Weights of a small transformer language model.
Size: 9 heads of 64, MLP 1536 SwiGLU, vocabulary 32768.
Training: a variant of Adam for these matrices, 903M tokens, 4527 steps.
Each number is 128 + 32 x the weight over its row's rms, rounded and kept within 0 to 255. Layers, rows and columns count from 0. Numbers have three digits each. The size before them is the row's rms in percent of the matrix's.

# up: layer 6 MLP up, 1536x576, rms 0.0614, rows 249-288, columns 144-191
# down: layer 6 MLP down (transposed), 1536x576, rms 0.061, rows 249-288, columns 144-191
# gate: layer 6 MLP gate, 1536x576, rms 0.0634, rows 250-289, columns 144-191
up249 105:145136147142151092086130105151140154144193104136187097177146062180083105049173145131127134143096118194207072088121120168133111154111072124111164
down249 101:135160170111157164120189116117069152144124119153112137084156105157145169162161155144094155127119116144099142113117120156196106184130126103142148
gate250 098:143088128156082129155124126072138103111155146089177104130193142092126113140112154118167153162128127123142151171144138113188108094146153197108097
up250 116:120129141157151156186168154045155134120086133082119106109186098132153133104163151108173128192099193119125180156165119131114106124160150149096101
down250 088:106120111116159154132128107195135146142110102178121106105106131190117125142135113137101058130191126156079075083096167120137088186096074075159156
gate251 093:100146125119151163110167116157135130120072165139134158092098155124117129084160132142111102108130079118209111118112112132115131139106078065152123
up251 099:152088087120071094162118166111118144096125121094116107138200065115130117092104100107149146097084182172081143149142114120104132122081121147095104
down251 101:107098108108082134110148155188117131153044070147089108134121155085060120163114165146097100143119162142110061091139110162126128107072091076120128
gate252 094:107132175098138152147154181141168117100113131081121153119153124155112128115128179127126100134156117091135132139139171090124113049102139118150174
up252 097:181108179130124131181178143126143133100162201141115093186092131155138137135143140187145129129193152113141209134116138136116093079087130141184148
down252 095:152120155163083104123169148108135120160205131092153093134104144070144096123090073119105086108128097126148124109113134168137167207068106198127119
gate253 107:125139160118122141035119149130142104094129106122105147122166101066144122124103127076094140105163108074101100117158155103127172113147185107135155
up253 107:105151097134106106102139135127095067118101120161139062125200186136109159168133118117156177180090122103149115140172100138133109127142125080126118
down253 104:111115153124113085144134154128146143135093143111124032083127107119140126106139192050121117153131129130135155117135136081137155137097098084154174
gate254 104:094141145105185161108103130183141093133096099120162138097143091139111133145102120129161138102202124127147148148170167116130129150191075123067116
up254 107:174121120151136110122137099154143173117101148088073111183151138165147090122128097107083146126138092131104169142149154180142096101123160102077127
down254 106:182133115102128061125111152131082150090116111146106102085161153099154126079121156146086051128123123149110137103174164148113183086098138121137163
gate255 108:147107170136044104137141166117152135145107077120155104146158118166130127117163156099099100135133133110127097122135181180133114140128102146091174
up255 096:169105107102136084144080135144125142132127122156067144079126105148114073083127166121086146113186112140136154100135101164167112139091112095168085
down255 105:115074187108175169123086130120131116103109086165095157109067138093093125147114096141167130145122088118152127197075134172102129100131047116148122
gate256 106:042142167121097110083138143109124142149133129111171096131166134161127106101129119113146148111202141152130139150113134093120126062122131105127151
up256 105:185129133094046130133121100131105130127131121130117148197107152063152105078124088148140132106123114061076121101114083137132146151119112129139062
down256 104:141134113167140114130132092106126137119093148160164123136151128141095148106142198152112206105135117135073182129152045111140064135159114086114138
gate257 101:138118058148140098152146137152168115096101139171175134144141113124131085107174106126151148106146119131085053125120133099113087164192119191138111
up257 098:122108167107212165083123139129165098104176124139072088160104083140101128159113197113133116147079119087168146174103168137073122090098140138115136
down257 098:081096112070171135082144123110148114103094182150130195136120147090148111142104166111120109079074119068189205085157111155091091132117164152180109
gate258 093:106132097165126159115100074113110107121140107141069134122143162142136075127126147129086096110104125136115117140164131153105149142105153160105128
up258 093:118136151184184155116117207168197116119138098142073048109107124113122103142102122118045155146118137163183117119094076099158181141215105114180049
down258 097:104120189098150124174198119161138110122131138133136103140075123059199124107104076165148138106069152101148156101108090119141124161125158106172112
gate259 103:119135141100173135098067106130149144150135136149129038136085123121185141114085088112117156097127150103103099144056145163163179109141093135134138
up259 101:116129136190115081145145131151141136178085132084111115083120108156104126148125132139145184114137133080114132132079128023123087187153076175166129
down259 102:107144138099116133081125072122167084101135172174150167134097139092153123141109076076158132122135120107117116197132073122120155122094093097154092
gate260 097:178137174101157158126134128104156104119076111108146170063153160153123147119051154145117113138098113111161139127150114134124124151136112052154126
up260 094:121191138125092140078120186169103153132192200137096097133186163192069110127127140141163092098092103135100134099136136179134130162111122107125112
down260 100:138089184142093109103126145183185105105204134110146099145198163139120121151157127112206146093132144136120094133051079109159131103093120173133131
gate261 099:161152084108145167150128103146185161142140124115142113119101104119083143161101091086107074066129166151134135123137100119151097153130119132099122
up261 096:091167139110103147115145153144104101110169125113121179132153102097139097143123158168144101140150160132122193132146037110156116153182134113144135
down261 104:134101054086127146147103157126172198119152114065118110136123137143149102146141122110163102117138102106140110117127144155105100130140136135105160
gate262 105:188142144134113134150088091162128152125107130112098129115117085099060135095143116103136140158161163172119173160102145097120121134097146126129160
up262 096:042105131109117170148130116155186087093147073174125103170074086165127057117115124121076158113113168106137178164224112134190125162123154098127119
down262 102:149151114155127148121083108164186067088091141152111096116088100078102126086067125119152129144128123143105203116140125123161115147109129136104144
gate263 103:091143119081093073113208100087110129104157111156127126109141142074099058065145112093120152187109180165136168144090099135159138117106097120132126
up263 102:130123132183135125138129176123102150140123105115155132147091152115198127165167079167139125133066164125122145205168131134183064121112113148162138
down263 111:099052110159084119105111063148174117148111087115164103065130083104141171120146149119152149121093095117137131121135125171119135125062150148154137
gate264 100:122155100128126070153096062133176167061152135162026127151148127112157124097126146118183122083106170085104136127068157134144175115112146150169113
up264 094:117097185105098134087185162097120133149101155104193113133097131156119118092133174145119150141129151157074151121073206129104126078140134158068142
down264 097:107109126165062092123100141169139111163115127182173152104144101124147108152148152072154147081131071112135181133144129130136120121167143111163125
gate265 103:070146122184091078161161123157121111114137162122115143167164130139137095098165124098188149204171134114118169184109150122103135086101127153119183
up265 101:121176080123182127156102119146055151124118140111140152162129202133102069091110162086087111185125107063069169135121097087126154117160117103133102
down265 103:133168102152111109101177128057129158129120123120146043146131138129133124248159140045160150170115116104130081123124120124114087124136109141102094
gate266 097:094105065055096167111158126134128084148097126158102133156094123159138137092115112140167218148106138133132122129149055149152103091157153175104119
up266 103:106134204144092109172149167086047113142147099099062148170075158125110140097114166146113161102130095128170094083126107067099156084114089118089130
down266 101:077148084158124091115099118113115163109174185099162137136107138202167089140118184127141101124141180135178100116133113145058156131109107194135129
gate267 102:155123110119110132150133101150071124040104123116124023127147184112136112108112101077125140109177150113109116141141098107180100083112120161167133
up267 101:139113085106125114163140165096109147112102164097122120144154103109105049176130081188177108106186101097101188146090190114095099142062118151146141
down267 107:216128131129114110103158147136125111146106138155187121146158136134079122147145149183123116142150119087162136137148135132142124122054081123159109
gate268 103:121085165133136123140104178103173135064090068090183129121141142138119120178101143184187155078130195046171163178148124134156107136148119113115184
up268 102:139108155120069130135093087123102144144142184186156041129114118141134102113212147168122084122133123117108098139064102082102158094169124135128095
down268 101:115241086136167155133088134159130112098151152137153109057167117142133027145105118141116136128121153169093144123148074123144111196145189153165107
gate269 103:119165139169112172131126147150135146097121138150147168150120142133168072157129186150116138074171124128142051091074118165134221136148097134092165
up269 108:026111103134101161074151117131111081111168098079125144125170149096166104178134104156107171074146155161148109102133131151118132117141153115151051
down269 100:130067108132184133094104087105117132088087184116138151097108119185101126111135083137127160110120145160141118134223174118104128152181139167158138
gate270 102:135129112121124128126098114093150131186100118143078054158167081146153105099178081155166152129136184122122155088145122133104215140163106117134149
up270 100:094135127143117093169190162143140112114147112098139124125134084108101107110125105129081155158190128124091093140127158062114133184159117082125155
down270 106:094091117079121057162093153126152115135153109135079058138160103117117154123092118132128170155101172105103176120101125113130171138147142100125186
gate271 103:185062091178114103124143169099114136069114083108156162114104153065157084113092141136128066143101156088146106143094108130147109066161102139134055
up271 103:174082124185101137134117175142102146070080155139086093112103173106132132134171154113096095142132126046140106107098111118193115107118147173130106
down271 096:106109144094118148088140148179152116156142146123104130107142108157117178153145136108103139131174126153095085143146088082155102106173135163152091
gate272 094:002071164148154127124088129139125091108127156109118086125151109138145121130130148114148110144168147129188167150114124110198165127123121134110099
up272 098:183122148100129112167117132106103150146113122149161137129133132150105150152137139122100147159071180111105107102129168150093125117116160101126173
down272 092:108109117093127114065159099089088160169120080120153146103122130151119056123135121057180162144156132120132167127126107123165131147105138101127168
gate273 103:047127159172118083124192150132113132109089139045139144146100093098155069110096109105109183163102110095150121178111119099131123086141111065129169
up273 106:111153165114179126114100207099104122114150135135123107139153174155120125088090095137160073169104117162089152105217093128120151088126146158207069
down273 110:139162109077136152111095133092124146139093144128101110104165132093116159089107141111085109116079173133091121068108100144120140158127092109141133
gate274 101:133118164125127101162128085173137111117135128109069129100134115126106161123133137186135122096140100103140086156129070062134067121067124137194079
up274 096:149160159141156102097139109154154130098105151114094157162154117099113103119129179093140083134109092176077142103097115143063098109102081146125150
down274 102:169185131173137122138140095115099114151044065169180120148159127149153063135082153111109136155173141144089140131137142140090140107075110128145131
gate275 097:153126123126146099106094137076110138107126136146143122128126098108075126201116121158187121079141111081093108069112175132103133121075099136092129
up275 098:165109116149139143133059105116093147106112070123139114132109125040159095139118078127118152118106134164157100133112085151140112114113134099095105
down275 098:152188046152105140041113098085122076132104139111129089125060130174152091094154118162189186171147112152169168153099133148160066129132132157114131
gate276 109:077075156119110162101130127074100185147131120109152065156128137141077112162133137181164111154128120066128108108058181139156123126109165219091134
up276 108:103071099124083150155148122127182097120145141137150137127130125095112130153113115137140150146139067144114110188137146130113139136152179143147115
down276 109:160116151122142137090173129194151082150123118105118134115131110160158139072159144126180127083150096139086107149087109144169120142173116117167175
gate277 101:109117168124093192177154154084192140147079088097084139111139074166083118115122139128122105161090173110154132131152111117106154074197081098122152
up277 102:074132072171122125157118129126121111043129144135129080111130185090090160160145107137162131126101105085126114135097128171075086089132066145131115
down277 103:158101045104083209120165110078183107087090124099122122127127115035183154102115143128121182101130124118171128168140211075139126118092127157123103
gate278 099:237066099137143136149107184106155179144162102180158161048126140185072122111102111092133150082164163117131104170159142140096067135125155141195110
up278 097:099179140144190171136116120103116116149102132097056118130022144140104119182105081168055076139078143173083116102116112144120137115141146118093129
down278 100:119135083181179113154143104123119131130107110115153141144112119088064121074089204145085155117164118112101084132128142157099131134177132076146131
gate279 096:145094157142086111185111073139138170052127130163156142088072148092141172102124187179130130150136194050138059102220127072115159113174173195124103
up279 097:199122122138100096084213139166108140098152105115128114131109134115177119134192136149169080108111204163067075134080160163113139083132141176133120
down279 097:102157142148051168172061196100169135119096114057122119128169104167125158137178162096118096108130102140096107164076120078106129081176120139111157
gate280 110:143181113111066114078137086182119116137095147180140184146093147165121148129121157089169132099161155147143163119095127194130201167098104133107056
up280 106:151160078149145131140136126128134176155088135093102129132171139168170124101127068150144078159042149096160137121112087119122157122117104119074167
down280 098:128123081084121071113155077149121182108128163142087114090187103103118110119171100145131119137095134127132111134133070113143125173188098109109129
gate281 099:104141126172156151143141053146184154147119120078075153115131166142086163094089146165133162134077169095157101075096060133161106108151081149142117
up281 098:144161152167203203132112083162110121137154123087133116104115137131112119111116181120127136152120117126134137074131127160167123105129119173117162
down281 095:133146181099119205080116123091133138112135114141103163109131102131097123104150082103070123162110111102119128090117154134143162122129101097124194
gate282 095:099122131125171156161139060136105178112149140120126154086131192075120147130139158041111160131135159132097118082102133110109102099119126145094108
up282 104:124112088151101124124193136114063118137103123129131122096183150119114133154133143102114172133174103170093128106128141110118154118100135136090121
down282 092:092125137138192153104149160122125132149060149063139125116163157108118068137153133090149091190104153115080148157148129134170150124121198137057125
gate283 096:127127112138123131131177159153155111109097161069144118075203172139128126127097162083200126107100139098105132130170191149134134110102135100132157
up283 098:114088136099122077154119078130093146110140099132122156139140123161162144129100104064106180077140134187119164149190086160162114112169128183100094
down283 100:096177144134126125144129107105098118133069108143119074113102161142129112122153139064090122155146132136130091111139157136148162153111122149106110
gate284 100:155091107177117177098112127141160151090138078115103165100117170101088140150107128118145103132146159132133098150136146131127142114181172139138151
up284 096:119139167130164125114122126180166168147083057125101119066144099178169138140156172157080093116077092156164108111109136145136169111126084141189111
down284 100:132100153140157097101082106132148145149121132184194122117149109163136124117158143138072126196165148087150172149130108134130154129150155141049091
gate285 107:081136124151112148091102182155096133051125133147091137113131136117131143133121131109123148108172082121122113146167156143040146123183095157104163
up285 109:172142128131162101107162138109126155135079126190074082116130133080152111112150154187105104184176107146096169123103097157163133136140060059160123
down285 109:130088107145130120091138066113095123135105121190164140147157161095186097105184120111148107191117129148159151108121141120145157115158170097158113
gate286 101:081135144084119093188102149158146110082191125091108058135113115123127153079101143173121066131111138094075130106105170162148148096132127088143142
up286 096:061082183136101012143164142091156112144154145085126115163147111177171127134195141104108173135159130104153153140053131152131138153112106042208142
down286 099:147150088141140181139137170163105055124099045174193126123115105108108115160144141112150122170145139204109134115189148131192140157093143157157108
gate287 097:144180101133101134159173102136122130046127139128119072131059209119131174065125134147100163097153164047131096122101145099113072134163093190165111
up287 095:114139107114156100086108114102108148180078107133132130081142129114108150158131137112148114125077140075124144085134106167167147111106162150145114
down287 101:131128129144137161136089116107140136154151108219120161104110118092125137102079156078132096154139072135122150059136137152147142148074151142087100
gate288 101:142139092117090159205088128125132178147076146143134089134126128129035180154111110044104101161032201148094135100178110196145097138115135157150041
up288 101:118133128101088187138092190121119146166134153148144129101160123123142071152091098144132121032129115130078154178140126187079096194149097060121097
down288 101:068128141139128117100160099144092159162069123141168142088170106112141089127117167133132116169198099101086089104143148098132171118110128164161154
gate289 102:095089123175078147097133115137115104050119130126152130140124092158111129170094159089145161166255111163152111126138090109215157119117106106089140